Part of a small language model's weights: 2 heads of 128, some layers without attention.
Each number is 50 + 10 x the weight over its row's rms, rounded and kept within 0 to 99. Layers, rows and columns count from 0. The size before them is the row's rms in percent of the matrix's.

# up: layer 2 MLP up, 1344x384, rms 0.0684, rows 210-262, columns 192-255
# down: layer 2 MLP down (transposed), 1344x384, rms 0.0528, rows 210-261, columns 192-255
up210 103:49 52 55 51 26 59 56 54 46 36 50 41 59 67 60 48 29 57 32 51 42 57 42 45 71 58 52 50 58 36 50 38 59 55 46 47 51 45 37 42 49 49 41 43 50 35 48 55 35 51 75 46 72 46 40 44 41 42 44 31 47 52 68 33
down210 096:54 53 35 48 43 69 50 48 38 54 63 56 42 48 36 40 60 42 34 53 47 44 49 59 51 25 45 40 45 70 66 40 51 55 47 50 68 60 62 53 49 66 39 54 52 61 32 51 54 60 46 46 55 45 52 58 43 54 39 52 58 50 39 47
up211 085:35 52 50 64 30 60 50 51 53 54 54 61 52 52 42 28 52 55 52 44 38 57 47 45 50 58 52 50 47 46 52 60 47 28 61 55 56 39 46 36 38 56 40 47 43 60 59 43 37 69 51 48 45 48 53 61 41 53 44 56 66 46 54 31
down211 103:33 39 49 45 24 50 67 49 63 57 51 56 51 41 56 42 27 64 33 32 51 45 57 46 46 51 68 43 44 51 48 55 54 28 61 42 38 38 58 46 33 50 46 35 49 60 56 41 43 72 46 37 48 31 52 51 47 57 44 45 61 41 43 37
up212 101:53 52 48 53 59 47 40 53 40 53 47 46 51 51 32 37 55 46 41 52 38 58 47 56 63 56 61 40 35 29 67 53 51 50 46 36 65 34 39 37 57 44 70 46 42 45 56 44 61 48 52 39 42 54 55 61 46 50 48 38 65 54 48 57
down212 099:59 65 47 46 41 34 50 52 26 39 74 49 82 49 35 46 49 59 37 40 32 62 40 50 51 64 47 64 57 55 54 55 49 46 62 61 59 68 60 33 33 63 44 41 50 69 53 65 49 72 51 64 52 56 28 66 63 53 54 47 41 47 50 61
up213 094:42 26 64 51 51 58 41 60 63 34 45 43 54 61 57 51 59 59 51 42 51 41 47 37 56 36 38 45 38 54 55 41 55 51 53 56 62 44 41 50 58 49 64 50 55 52 49 53 41 65 54 50 51 45 52 40 42 36 53 65 35 48 47 40
down213 098:58 54 51 43 55 62 58 70 33 40 61 56 61 58 64 47 45 34 65 39 68 51 45 51 65 48 56 53 49 50 46 33 50 40 39 26 54 60 67 44 45 39 50 73 38 52 62 48 44 51 47 36 37 46 49 50 39 59 61 37 65 61 53 49
up214 098:36 55 58 58 62 47 40 49 57 29 54 61 60 54 59 37 28 51 41 47 47 54 41 53 35 42 52 49 45 29 53 28 75 54 54 41 51 47 52 46 52 55 40 36 48 38 50 41 43 43 24 45 42 43 69 77 53 40 59 39 57 42 75 66
down214 096:47 47 55 38 53 34 60 41 61 54 40 46 65 58 52 55 53 51 43 64 53 53 44 62 40 57 34 55 52 62 43 43 43 47 47 49 44 47 49 30 64 46 31 46 59 65 50 37 53 45 53 48 56 50 58 49 43 64 44 51 46 53 34 39
up215 108:54 47 60 61 65 56 52 41 51 47 45 68 60 32 46 44 61 61 68 66 49 54 27 67 46 42 47 47 62 51 48 52 51 58 38 50 72 54 80 56 52 43 39 53 52 40 75 49 44 56 50 55 34 57 48 56 60 49 58 39 36 56 65 45
down215 097:53 48 45 46 47 45 58 45 53 33 66 52 34 38 50 37 61 64 39 62 47 70 70 55 68 47 55 50 59 49 56 46 31 43 72 62 45 44 47 48 55 47 60 42 43 56 65 50 40 51 44 45 77 50 64 41 36 52 38 37 44 43 67 49
up216 097:44 46 41 52 31 57 42 61 47 56 45 50 50 47 58 67 41 43 50 54 41 52 36 47 41 47 43 50 55 57 46 63 50 43 36 64 50 55 58 58 51 31 43 40 51 43 76 51 61 45 34 57 58 53 61 61 63 32 33 52 36 32 57 21
down216 090:55 36 48 26 36 79 60 55 33 38 66 57 52 48 49 48 52 51 73 52 47 63 44 42 56 56 59 54 55 66 63 40 47 56 55 57 64 59 50 45 42 53 48 53 65 52 54 55 46 36 35 54 51 66 36 49 54 56 68 52 48 54 41 55
up217 096:42 67 40 47 58 49 44 61 49 43 50 39 48 42 42 40 44 44 37 53 43 60 52 53 36 24 50 44 42 45 39 60 56 46 35 66 50 62 55 50 56 42 46 56 40 50 55 37 64 44 34 43 61 68 59 43 57 49 58 73 62 46 51 45
down217 098:41 34 43 50 48 54 51 49 59 60 54 46 40 39 54 59 46 45 58 48 66 55 50 45 56 37 55 37 55 61 62 43 47 33 45 30 61 66 46 62 50 52 38 58 33 54 49 62 47 58 52 63 29 34 59 48 41 58 54 63 62 55 54 45
up218 097:28 44 42 49 37 60 33 70 59 62 42 73 66 27 40 54 64 68 47 56 37 42 59 45 30 46 47 43 58 41 62 47 62 57 51 64 53 33 59 59 53 71 44 52 39 37 45 53 57 28 49 59 38 58 52 44 42 51 32 43 58 43 44 52
down218 099:40 53 48 59 46 48 43 49 48 42 44 46 34 66 64 55 45 48 62 54 36 63 30 46 26 43 55 45 33 50 48 21 49 42 45 49 46 62 58 53 62 59 44 50 41 58 53 45 62 56 41 34 45 29 60 73 60 52 63 62 54 46 48 62
up219 102:32 60 57 42 48 44 25 41 58 38 47 53 54 62 50 67 47 53 46 63 53 59 54 42 62 64 51 44 58 43 49 56 52 47 42 35 49 29 36 60 57 47 33 56 43 42 42 24 43 28 39 40 57 42 40 55 68 53 51 55 45 53 44 41
down219 091:46 39 39 48 40 65 58 38 54 63 48 59 54 50 36 42 52 43 45 28 40 41 64 41 42 34 46 56 50 54 43 55 58 40 38 36 61 38 73 52 58 53 47 37 51 42 50 53 58 68 46 59 42 57 41 60 22 45 53 44 52 50 64 66
up220 102:63 43 62 57 45 57 50 56 53 48 51 38 55 58 63 56 48 51 42 44 55 42 46 38 64 64 34 72 56 27 46 44 43 54 45 51 44 51 65 39 45 48 43 52 45 65 62 47 39 63 49 50 45 53 49 48 40 24 35 50 35 53 25 66
down220 097:38 59 43 37 36 51 43 54 61 53 60 44 49 55 47 63 70 56 49 71 56 54 52 40 45 38 60 47 52 44 45 52 41 35 49 49 45 60 67 70 44 18 53 58 32 57 65 44 60 67 71 74 48 56 50 67 54 63 45 37 63 52 49 40
up221 095:43 45 55 43 44 69 46 54 46 51 53 32 41 32 49 61 61 49 55 40 51 41 50 38 51 58 44 39 44 57 64 62 32 59 41 64 54 47 48 40 43 35 56 58 45 47 55 44 56 56 35 61 61 41 51 34 52 55 37 24 52 46 70 34
down221 101:54 51 40 39 44 53 38 70 47 52 51 46 47 57 63 47 43 47 61 44 55 60 38 43 62 36 59 47 38 48 43 48 46 37 35 54 30 51 39 64 52 48 29 57 68 60 57 45 60 51 41 53 55 54 65 60 59 78 37 57 71 62 49 44
up222 103:54 23 49 37 41 33 56 62 48 42 51 49 63 55 65 35 45 55 50 62 41 57 49 63 50 46 38 62 32 55 73 51 63 70 52 58 31 59 25 40 25 52 47 33 53 44 51 45 52 69 53 60 57 59 46 47 40 46 43 48 45 60 62 60
down222 098:47 60 33 59 51 54 76 49 62 62 55 45 56 41 51 38 42 60 61 60 41 58 48 41 49 48 43 55 59 67 55 40 42 48 40 51 62 59 36 45 53 59 56 50 50 45 62 30 53 47 60 59 50 64 63 45 54 56 48 43 38 52 35 48
up223 105:47 51 38 60 44 53 60 51 43 35 44 41 40 49 41 63 38 48 58 36 38 51 48 41 34 42 54 58 45 38 41 66 69 41 52 60 61 52 44 47 32 45 43 61 38 32 32 43 57 42 55 41 58 48 56 57 46 44 59 54 62 58 61 42
down223 099:50 43 61 61 60 52 24 62 36 60 46 57 66 49 48 44 56 38 45 56 58 58 49 59 58 62 53 51 50 60 57 49 68 47 78 46 51 59 54 34 35 44 32 57 51 37 52 55 52 56 52 32 51 38 51 51 52 44 48 37 51 64 48 61
up224 086:71 51 55 44 42 48 40 39 28 55 67 47 52 52 47 54 60 60 57 41 30 64 34 55 40 43 64 33 57 25 61 55 51 66 47 40 37 47 54 40 38 51 47 43 58 53 45 65 40 48 56 51 51 51 39 47 59 48 39 33 40 48 61 42
down224 103:59 58 49 55 42 67 49 57 49 51 45 47 48 57 58 56 36 64 53 45 60 56 43 65 48 54 57 48 56 44 43 62 43 62 50 49 59 39 32 50 60 50 51 49 63 56 57 52 43 66 47 32 44 57 78 53 62 45 68 46 47 44 57 56
up225 104:45 67 62 38 48 61 43 29 62 61 60 59 61 40 66 51 26 62 45 56 55 48 58 31 54 56 49 41 39 43 67 40 57 52 46 65 37 52 51 69 40 74 62 41 41 47 32 44 52 59 51 52 58 57 69 55 58 43 46 27 54 40 48 55
down225 092:43 32 50 31 44 59 43 45 39 50 60 51 51 62 21 52 44 45 67 50 44 53 51 57 24 53 52 51 50 51 61 41 40 52 54 40 43 50 52 44 30 52 48 54 44 53 48 32 44 55 52 28 64 50 53 48 55 42 51 27 41 58 46 34
up226 098:53 36 42 48 54 50 48 53 39 46 57 73 44 52 51 34 58 62 51 52 30 59 42 49 41 55 54 49 61 33 31 40 61 54 50 55 33 60 61 49 47 48 48 50 46 38 33 55 34 53 45 40 45 62 36 65 47 36 47 53 51 35 54 52
down226 087:40 50 72 31 47 49 57 47 42 41 41 47 61 39 60 54 34 61 59 31 53 60 43 53 47 68 43 27 59 47 51 53 51 49 42 48 55 52 47 51 58 36 57 70 48 52 45 38 30 62 44 49 69 46 45 58 52 46 50 45 66 40 50 49
up227 106:38 68 61 54 56 50 56 45 59 55 50 49 48 51 49 39 53 67 61 49 47 46 53 54 55 66 48 36 59 59 40 49 42 27 50 52 44 34 42 54 43 42 48 46 47 63 47 54 52 31 70 47 44 59 48 34 36 35 41 41 55 56 57 34
down227 114:50 48 42 22 55 39 48 35 62 41 31 30 71 55 60 57 63 52 51 45 55 63 40 52 64 47 49 54 58 34 57 34 41 44 67 55 25 45 54 65 52 48 42 61 47 53 64 58 54 37 66 53 49 54 52 39 51 38 55 50 51 52 36 47
up228 101:61 56 46 49 50 38 65 45 58 51 30 22 55 56 70 67 54 69 43 41 41 36 46 57 47 60 49 60 48 60 50 49 56 71 45 60 41 51 30 53 61 44 57 48 38 58 47 40 44 58 62 56 51 43 53 39 62 52 32 45 63 53 57 52
down228 095:51 49 61 50 43 79 33 61 44 41 58 45 58 48 48 50 52 39 43 69 46 29 57 55 51 52 50 52 54 31 54 40 45 44 42 47 38 48 61 36 34 53 61 55 58 41 63 45 44 58 43 64 52 49 49 43 44 63 55 45 52 46 49 54
up229 105:52 46 47 34 59 56 45 48 28 48 40 47 45 41 53 38 47 60 60 32 44 52 64 55 56 37 42 43 34 26 73 43 72 57 45 51 52 52 54 54 54 36 51 58 53 56 46 37 45 50 61 59 31 55 49 30 36 44 49 43 60 61 44 70
down229 099:61 62 49 66 42 41 62 54 69 44 53 60 40 56 55 60 56 53 36 54 52 51 42 48 43 60 40 30 61 59 55 55 41 34 38 26 50 57 53 48 45 38 58 30 52 69 52 46 59 66 53 43 56 55 59 47 41 44 53 45 50 48 39 42
up230 093:57 48 36 57 59 54 37 41 64 64 76 42 32 53 46 43 49 25 47 49 48 60 55 58 56 54 52 64 49 32 66 45 42 55 59 64 48 54 51 60 43 38 56 44 48 40 48 80 56 48 52 51 41 47 43 57 56 57 33 33 36 67 44 32
down230 099:46 47 49 58 59 54 51 46 64 58 47 52 61 66 54 37 44 57 48 30 43 49 44 60 53 69 56 46 59 55 47 55 55 34 44 51 32 49 58 50 43 50 55 42 50 55 47 46 71 46 61 61 64 42 56 46 46 48 39 54 40 31 53 45
up231 101:46 42 41 55 54 65 35 46 52 50 37 56 57 35 67 50 43 53 47 57 49 45 39 55 68 55 56 47 59 58 56 67 55 57 49 36 47 48 42 44 54 50 49 65 52 40 45 68 58 35 48 39 62 37 35 34 49 42 51 51 48 56 87 38
down231 098:64 59 55 44 41 62 51 53 33 47 56 40 43 58 50 51 64 37 61 52 61 46 37 60 63 37 40 46 60 39 56 34 66 60 67 45 45 44 68 33 52 61 59 55 62 48 65 29 50 65 60 49 51 53 47 47 60 58 48 50 59 53 56 35
up232 085:42 49 40 52 53 62 70 65 38 50 61 45 46 58 48 63 55 57 50 67 63 65 42 62 49 52 44 47 51 50 41 57 54 34 59 65 39 67 69 65 53 59 46 32 61 64 38 48 45 48 60 50 45 42 48 43 41 51 48 47 41 43 48 36
down232 097:62 48 35 47 41 60 58 55 55 46 42 46 61 58 54 55 50 40 53 49 53 41 49 43 62 29 27 51 51 43 52 39 60 44 37 42 39 32 40 47 46 56 51 59 36 57 59 60 53 47 60 57 39 49 54 50 64 68 60 56 65 77 49 70
up233 105:54 46 54 49 49 49 67 69 41 49 37 65 53 55 41 46 57 45 56 49 62 40 47 38 57 48 55 19 62 34 37 49 40 64 55 45 49 39 43 34 61 60 42 34 38 40 53 46 46 37 33 50 51 43 40 50 28 38 45 55 35 65 46 37
down233 098:55 54 30 57 42 44 42 52 42 61 52 45 46 63 41 50 47 57 42 70 63 53 52 47 59 47 40 35 43 49 60 56 65 30 43 66 51 48 40 45 65 50 57 65 55 52 40 50 40 55 49 46 40 49 51 62 65 47 54 46 45 45 33 47
up234 086:72 59 43 49 52 48 60 61 54 57 46 55 33 63 66 40 38 41 38 29 49 63 49 55 72 39 45 49 67 52 40 55 65 44 46 57 55 57 74 52 49 54 40 45 51 65 32 54 56 31 46 49 54 56 47 49 45 53 47 50 40 56 62 52
down234 108:49 54 50 52 58 66 61 64 58 46 45 45 48 57 63 60 45 55 49 63 53 43 62 52 43 59 50 43 44 34 51 62 46 55 54 36 40 44 58 69 64 56 50 33 45 68 29 38 72 43 51 49 70 48 47 35 50 44 62 49 40 62 58 56
up235 097:51 60 40 57 47 54 43 45 42 60 29 44 59 53 64 42 58 60 26 45 58 52 46 46 48 54 49 49 60 63 40 58 64 48 56 53 41 47 65 63 46 47 40 57 51 42 54 40 44 48 67 50 56 63 30 74 67 65 56 59 43 62 45 46
down235 102:34 28 58 54 61 64 52 60 38 52 79 64 46 49 25 52 68 32 58 58 38 48 42 58 48 37 56 64 42 46 72 57 47 57 49 54 62 48 54 51 42 36 69 49 56 53 55 51 47 46 58 67 42 49 43 43 37 46 50 38 60 42 48 46
up236 096:41 48 54 47 56 44 46 56 48 52 50 51 45 52 41 58 45 47 41 38 43 38 31 49 51 47 40 63 54 47 53 43 60 47 41 63 55 45 67 57 54 57 57 62 52 49 65 39 37 60 48 43 55 50 64 44 46 54 38 53 40 56 47 51
down236 103:57 42 39 56 49 49 49 36 68 47 49 54 50 62 51 48 36 53 43 46 41 53 30 53 57 59 65 62 48 25 48 46 43 48 57 51 60 61 40 47 48 42 45 65 48 58 45 49 33 38 63 45 57 44 41 52 55 58 42 43 45 64 51 42
up237 099:43 62 45 43 38 81 34 66 52 55 51 42 34 41 62 53 47 49 55 55 38 45 30 39 46 37 42 54 32 35 45 38 51 68 55 55 53 43 52 40 45 51 66 24 47 44 47 47 52 29 42 55 49 50 49 32 37 39 37 44 45 48 42 43
down237 097:37 42 64 28 51 41 52 28 45 35 49 56 65 37 43 49 54 60 44 47 43 58 54 56 40 55 51 51 37 56 65 39 48 51 68 69 45 39 53 49 47 38 64 68 48 53 42 42 71 30 52 40 64 63 63 56 69 58 55 42 48 64 67 57
up238 100:50 54 48 49 37 54 49 51 53 53 36 55 67 59 47 62 56 68 49 48 47 55 51 64 68 36 53 60 67 66 58 42 72 45 41 56 38 53 45 51 41 51 57 70 62 53 54 61 49 64 53 62 51 80 33 56 52 64 60 40 55 62 44 50
down238 099:72 41 18 53 54 52 32 53 44 54 39 63 52 32 42 53 52 51 47 47 46 55 40 44 55 68 34 45 35 50 50 66 51 54 41 52 51 48 42 39 55 50 51 71 53 51 44 57 51 48 50 62 62 40 44 79 40 54 45 54 56 27 75 59
up239 100:36 56 54 38 59 53 57 61 45 35 51 57 57 46 56 58 38 55 68 48 29 59 57 49 48 39 37 52 19 59 41 59 62 58 50 54 50 71 61 47 61 52 44 51 62 67 36 50 56 45 49 49 62 49 77 49 60 41 46 48 52 67 59 39
down239 107:39 59 30 53 58 54 36 63 44 64 51 53 54 44 64 45 59 48 59 60 50 62 46 53 56 73 53 54 56 41 53 52 39 64 56 60 31 47 34 64 39 48 48 46 43 35 58 62 44 40 53 54 52 45 62 52 43 56 64 40 52 49 44 73
up240 099:45 53 39 63 47 36 47 42 54 51 55 47 39 41 68 45 54 30 50 48 49 45 57 35 47 56 28 55 37 36 60 47 61 70 64 52 64 46 41 47 47 58 67 28 52 47 28 55 42 32 50 46 46 42 58 63 37 47 48 62 59 53 50 67
down240 103:57 40 48 70 46 61 49 52 45 47 51 51 74 28 29 45 54 52 66 48 55 43 49 65 67 51 49 48 58 53 48 55 27 29 46 51 41 57 48 55 37 36 50 54 53 55 26 43 40 49 55 58 52 53 28 43 49 54 43 51 45 47 42 49
up241 106:56 52 48 37 42 61 61 50 51 37 49 50 49 59 48 49 54 50 60 49 49 44 56 43 59 40 54 53 44 52 43 57 53 63 55 46 47 40 30 49 42 37 44 59 49 73 64 46 60 48 44 40 57 60 35 31 48 46 48 48 44 38 48 53
down241 101:38 48 46 56 56 54 41 58 52 57 54 45 57 48 53 50 36 62 68 41 57 53 40 57 41 52 46 62 56 33 36 29 73 48 60 62 36 62 40 39 56 49 43 44 48 47 50 39 56 41 49 48 36 54 43 55 55 55 73 58 41 69 53 49
up242 097:38 46 60 52 54 45 62 46 44 71 56 44 41 57 40 53 41 26 52 61 39 55 49 56 43 45 40 36 34 57 60 61 67 43 39 58 48 64 47 54 52 70 55 48 48 51 46 67 34 59 48 41 33 49 61 60 39 61 36 34 62 60 57 69
down242 098:52 46 75 46 58 48 48 74 45 48 38 46 47 46 68 46 59 47 58 48 37 60 54 56 38 55 71 76 33 53 44 43 44 37 57 43 55 41 43 43 66 67 60 36 59 66 47 34 53 46 48 57 32 46 55 47 69 43 41 60 52 44 57 55
up243 104:42 45 55 50 44 55 34 52 32 65 33 65 45 46 34 38 43 47 43 58 60 53 62 48 43 47 43 59 50 44 25 41 62 55 60 56 50 48 48 42 41 52 40 55 68 36 49 55 50 51 58 69 48 45 42 46 41 64 45 54 40 51 46 42
down243 093:44 45 50 57 41 50 48 57 27 64 27 40 57 50 62 43 66 38 58 42 62 45 59 47 39 62 54 39 58 47 50 48 68 47 41 47 50 54 39 48 45 51 38 54 57 44 52 38 48 48 72 38 54 43 60 45 51 65 64 64 36 65 47 54
up244 099:57 44 60 59 47 34 40 61 61 58 37 40 44 47 49 59 35 50 66 45 53 50 47 57 46 41 44 49 50 43 39 46 45 41 65 63 58 39 61 36 52 45 61 37 46 52 45 54 85 67 38 55 33 41 57 44 32 48 43 46 51 56 58 48
down244 100:45 52 50 57 35 57 49 72 43 50 47 58 64 37 61 62 51 44 60 56 64 54 49 57 50 50 34 53 59 48 64 63 32 33 47 51 44 49 52 56 44 38 44 42 50 56 50 45 66 44 64 53 27 63 73 62 51 69 42 53 58 34 59 42
up245 092:63 58 37 52 46 52 60 51 47 59 57 46 58 50 49 51 55 46 33 45 45 51 56 37 53 54 32 45 52 58 36 60 47 37 62 65 43 24 24 67 45 48 46 46 47 59 34 47 45 35 58 52 53 71 56 41 55 47 63 56 61 57 51 55
down245 097:50 42 45 44 63 25 39 66 59 59 29 46 50 44 56 45 54 46 55 63 50 49 47 49 59 39 55 50 41 40 48 39 33 49 45 39 49 40 60 47 45 46 39 68 50 68 48 39 40 71 48 45 55 68 34 52 52 57 72 38 44 57 30 72
up246 102:69 49 52 54 44 45 37 54 50 32 45 65 50 76 57 49 49 57 38 33 47 58 44 46 55 40 46 50 60 37 52 43 55 50 49 38 47 70 42 57 64 33 51 50 69 41 48 60 62 37 42 61 58 41 65 52 41 55 49 62 44 57 30 50
down246 101:46 42 47 54 35 47 43 43 47 62 54 44 45 53 48 49 39 60 25 44 53 58 41 45 54 51 39 41 59 52 60 48 48 59 77 58 48 31 41 56 49 53 44 58 46 44 53 56 37 33 44 39 55 51 44 51 39 63 66 59 42 39 46 40
up247 103:65 44 57 65 60 56 55 48 44 36 64 41 39 67 44 75 62 62 66 52 38 44 48 49 48 54 28 64 34 64 43 70 52 27 64 28 41 45 41 30 36 74 60 69 46 42 46 55 41 39 58 50 51 42 63 59 64 52 51 56 33 36 56 60
down247 100:21 46 38 67 31 55 48 70 54 45 61 48 60 48 40 58 40 48 41 46 50 69 48 45 51 50 63 36 51 47 54 46 52 51 39 53 32 31 43 46 51 55 45 57 59 56 54 34 48 44 52 54 45 63 56 63 45 45 43 67 66 60 29 49
up248 107:37 51 55 42 33 33 40 45 53 49 43 51 54 49 55 48 54 40 42 45 68 53 63 79 51 36 64 56 52 63 65 51 58 41 56 62 41 39 33 54 48 57 65 59 63 54 52 46 42 34 50 47 44 45 49 39 62 37 47 54 41 44 84 53
down248 096:67 40 46 64 68 56 60 41 60 42 32 48 40 59 43 60 45 44 42 41 57 46 49 47 49 45 44 56 52 58 47 43 43 49 62 71 63 67 56 56 62 42 47 52 57 44 60 66 48 33 69 60 47 51 47 45 48 48 59 55 46 52 68 46
up249 109:59 30 38 47 50 65 27 36 57 63 62 54 60 44 45 59 37 51 35 59 73 36 50 51 54 38 60 64 48 73 65 52 65 69 36 47 52 58 55 35 34 56 43 55 47 66 45 72 43 52 50 54 51 53 53 34 58 49 68 49 33 41 44 36
down249 094:53 65 35 29 54 56 51 63 43 73 52 52 53 51 61 50 53 45 50 33 47 41 45 47 59 42 61 56 53 64 59 61 48 46 51 55 55 50 61 52 50 53 48 52 76 50 46 38 56 41 73 51 38 46 66 48 34 58 59 60 61 61 51 55
up250 102:61 32 46 45 64 40 31 73 72 45 60 63 53 50 40 51 45 48 41 52 60 43 59 55 48 48 54 55 50 44 47 31 57 67 56 51 38 38 44 67 49 51 32 56 55 49 56 56 37 59 51 60 49 45 56 62 43 59 43 57 44 50 55 49
down250 095:66 52 31 34 51 51 37 54 35 48 46 54 56 66 44 49 66 63 46 39 47 59 66 42 51 56 42 52 50 66 46 48 66 63 48 51 68 58 65 51 62 49 44 42 62 58 56 57 65 81 50 20 51 40 44 44 63 66 49 48 56 47 39 51
up251 108:64 58 70 58 39 62 44 39 58 72 49 47 43 46 70 45 35 37 63 50 68 60 37 56 65 48 58 49 44 38 42 55 55 60 46 31 66 45 47 56 61 53 64 64 54 58 61 43 66 51 49 50 35 45 41 37 61 37 51 52 50 66 50 43
down251 108:47 46 62 47 51 40 21 35 63 66 50 76 48 47 60 45 46 44 69 48 41 52 54 61 42 48 43 53 65 61 62 53 51 61 54 58 50 52 52 30 65 42 43 65 51 37 51 47 58 33 58 41 65 57 33 39 61 58 54 50 43 44 51 47
up252 100:65 39 40 57 32 45 54 39 58 69 35 57 39 28 46 42 44 38 49 39 33 44 41 58 52 48 55 61 38 54 61 55 65 59 57 61 64 53 70 45 54 46 48 27 32 52 58 51 58 45 48 60 49 64 47 48 60 49 48 47 59 63 44 38
down252 099:42 54 82 42 64 32 70 50 54 58 47 32 47 49 49 35 73 51 47 57 47 56 51 64 38 66 61 58 58 60 54 60 43 59 66 39 63 59 44 50 43 66 46 46 53 48 51 56 45 48 56 55 58 51 64 61 56 55 40 23 47 42 55 59
up253 101:58 53 49 56 54 49 61 61 46 59 60 60 36 55 40 47 66 50 33 36 59 53 69 59 64 50 56 63 47 46 78 30 60 55 55 51 60 53 55 52 48 50 65 59 50 52 45 56 50 43 41 49 45 54 55 54 30 57 42 28 62 73 47 78
down253 103:40 49 29 18 81 42 45 46 52 53 43 46 38 38 68 59 35 46 52 51 41 34 39 48 40 53 52 51 48 26 43 74 62 38 44 36 55 68 28 53 42 55 42 33 27 63 59 53 46 36 56 55 42 65 58 48 62 37 49 50 56 57 37 66
up254 108:53 64 59 54 71 29 30 60 41 65 73 62 45 59 48 52 68 39 61 51 62 50 57 54 52 47 56 46 43 62 37 44 50 28 46 36 65 45 53 50 44 51 58 55 51 64 40 36 47 56 55 36 59 58 57 45 38 31 47 44 43 56 39 45
down254 091:42 66 40 61 53 55 57 50 56 52 47 43 55 44 49 61 62 51 35 35 36 51 56 42 61 61 57 34 46 63 54 47 67 46 53 53 35 38 54 40 51 51 53 44 42 45 52 49 40 51 49 55 60 55 32 66 40 59 51 38 64 46 32 44
up255 105:50 51 59 64 56 57 62 45 61 43 39 69 64 47 39 42 56 61 56 50 55 62 49 46 44 50 52 30 49 44 59 63 51 62 58 61 39 45 38 49 39 62 49 54 55 48 44 52 48 51 60 65 39 57 37 46 58 64 31 50 46 38 58 54
down255 103:46 65 55 42 41 52 31 60 38 59 61 46 47 47 42 47 43 52 50 51 45 52 40 49 61 53 53 48 45 54 33 49 56 56 48 58 42 66 34 50 69 38 48 71 52 39 50 35 51 52 49 53 51 43 51 58 50 61 51 61 60 52 43 47
up256 100:52 52 63 48 45 43 40 75 51 52 44 43 62 57 51 48 45 53 46 56 53 39 41 66 50 56 44 58 46 50 39 58 43 41 53 56 25 61 61 61 37 43 41 52 58 30 69 46 42 37 31 42 57 55 39 61 42 41 64 29 57 50 71 57
down256 102:47 53 46 35 67 44 50 46 66 49 55 48 65 46 72 48 61 47 35 21 59 50 58 53 64 40 41 42 64 64 66 44 37 34 33 50 49 56 54 53 39 50 38 40 32 51 45 35 54 47 57 73 52 60 38 45 52 58 47 60 66 38 46 49
up257 093:58 61 51 60 38 50 37 38 60 59 45 56 53 28 60 49 51 32 45 39 58 36 38 55 58 58 45 49 50 47 65 37 45 37 41 52 45 59 62 58 40 58 44 50 74 37 52 62 38 42 46 47 48 46 60 46 39 53 53 49 29 55 51 48
down257 104:40 53 46 55 43 34 46 55 49 56 49 47 54 35 57 45 49 50 44 43 62 37 57 61 49 61 60 56 60 56 48 56 54 41 63 48 37 34 53 56 53 58 57 54 48 48 51 39 54 44 65 45 65 49 66 51 60 50 51 62 36 67 55 54
up258 100:63 65 56 47 53 80 63 57 41 67 45 47 63 39 50 57 40 52 50 48 29 32 58 47 29 56 51 38 54 56 33 51 39 52 53 62 41 57 51 50 42 43 56 42 54 51 42 39 56 67 42 64 41 50 52 29 52 58 55 47 73 38 58 61
down258 094:38 40 49 37 74 52 38 47 53 51 44 44 44 50 62 52 54 59 47 45 61 51 47 49 40 79 54 54 40 57 52 40 49 56 43 43 60 42 54 52 54 39 41 71 30 44 43 42 40 64 52 44 61 62 49 52 53 58 50 60 60 42 40 62
up259 097:74 29 41 41 57 49 49 51 53 45 45 27 56 54 55 49 50 47 48 40 58 75 56 60 44 51 44 60 43 59 40 47 65 52 56 47 33 51 52 37 45 58 50 49 44 78 59 63 63 48 37 57 46 62 50 47 60 49 38 43 51 60 35 57
down259 097:62 48 32 47 43 63 69 58 30 53 44 52 35 42 53 62 43 48 47 43 48 65 38 45 51 52 63 59 58 68 35 59 33 55 50 50 68 42 60 62 56 54 33 51 64 50 44 52 30 59 61 48 65 43 51 49 53 34 42 40 57 42 60 42
up260 098:47 53 50 53 36 45 45 52 43 57 54 29 53 54 60 49 62 45 53 56 48 60 51 52 70 51 54 34 56 60 36 51 49 36 49 49 40 74 60 51 51 52 49 47 55 48 53 42 52 40 60 54 48 59 71 51 32 35 46 59 45 50 42 67
down260 097:42 48 57 48 48 55 41 46 61 52 51 63 37 58 53 53 49 53 57 61 56 23 55 46 67 33 43 35 42 64 37 44 58 38 62 41 56 25 56 54 45 58 53 61 43 57 53 50 41 73 65 59 56 41 59 53 31 59 47 63 41 46 34 36
up261 101:58 41 54 48 51 58 58 47 32 61 41 46 34 66 49 43 60 56 52 44 56 55 46 43 51 50 53 39 62 56 44 51 55 46 39 40 41 57 34 61 47 48 56 40 63 62 48 44 67 62 37 63 38 75 53 60 48 45 63 50 56 40 39 60
down261 103:59 53 46 30 42 29 49 25 66 54 46 38 53 43 48 60 45 39 51 70 47 65 41 52 50 48 42 50 68 26 40 35 61 33 60 63 57 51 55 43 44 57 34 48 53 47 54 39 59 52 59 54 48 50 36 55 60 25 67 37 54 34 46 40
up262 103:52 63 41 59 57 49 76 60 45 39 47 51 62 56 55 35 49 39 59 47 48 52 43 57 50 47 58 42 50 44 60 42 60 44 56 52 46 39 56 54 49 48 81 67 33 54 33 55 34 46 50 44 39 65 33 54 57 65 64 55 35 51 55 60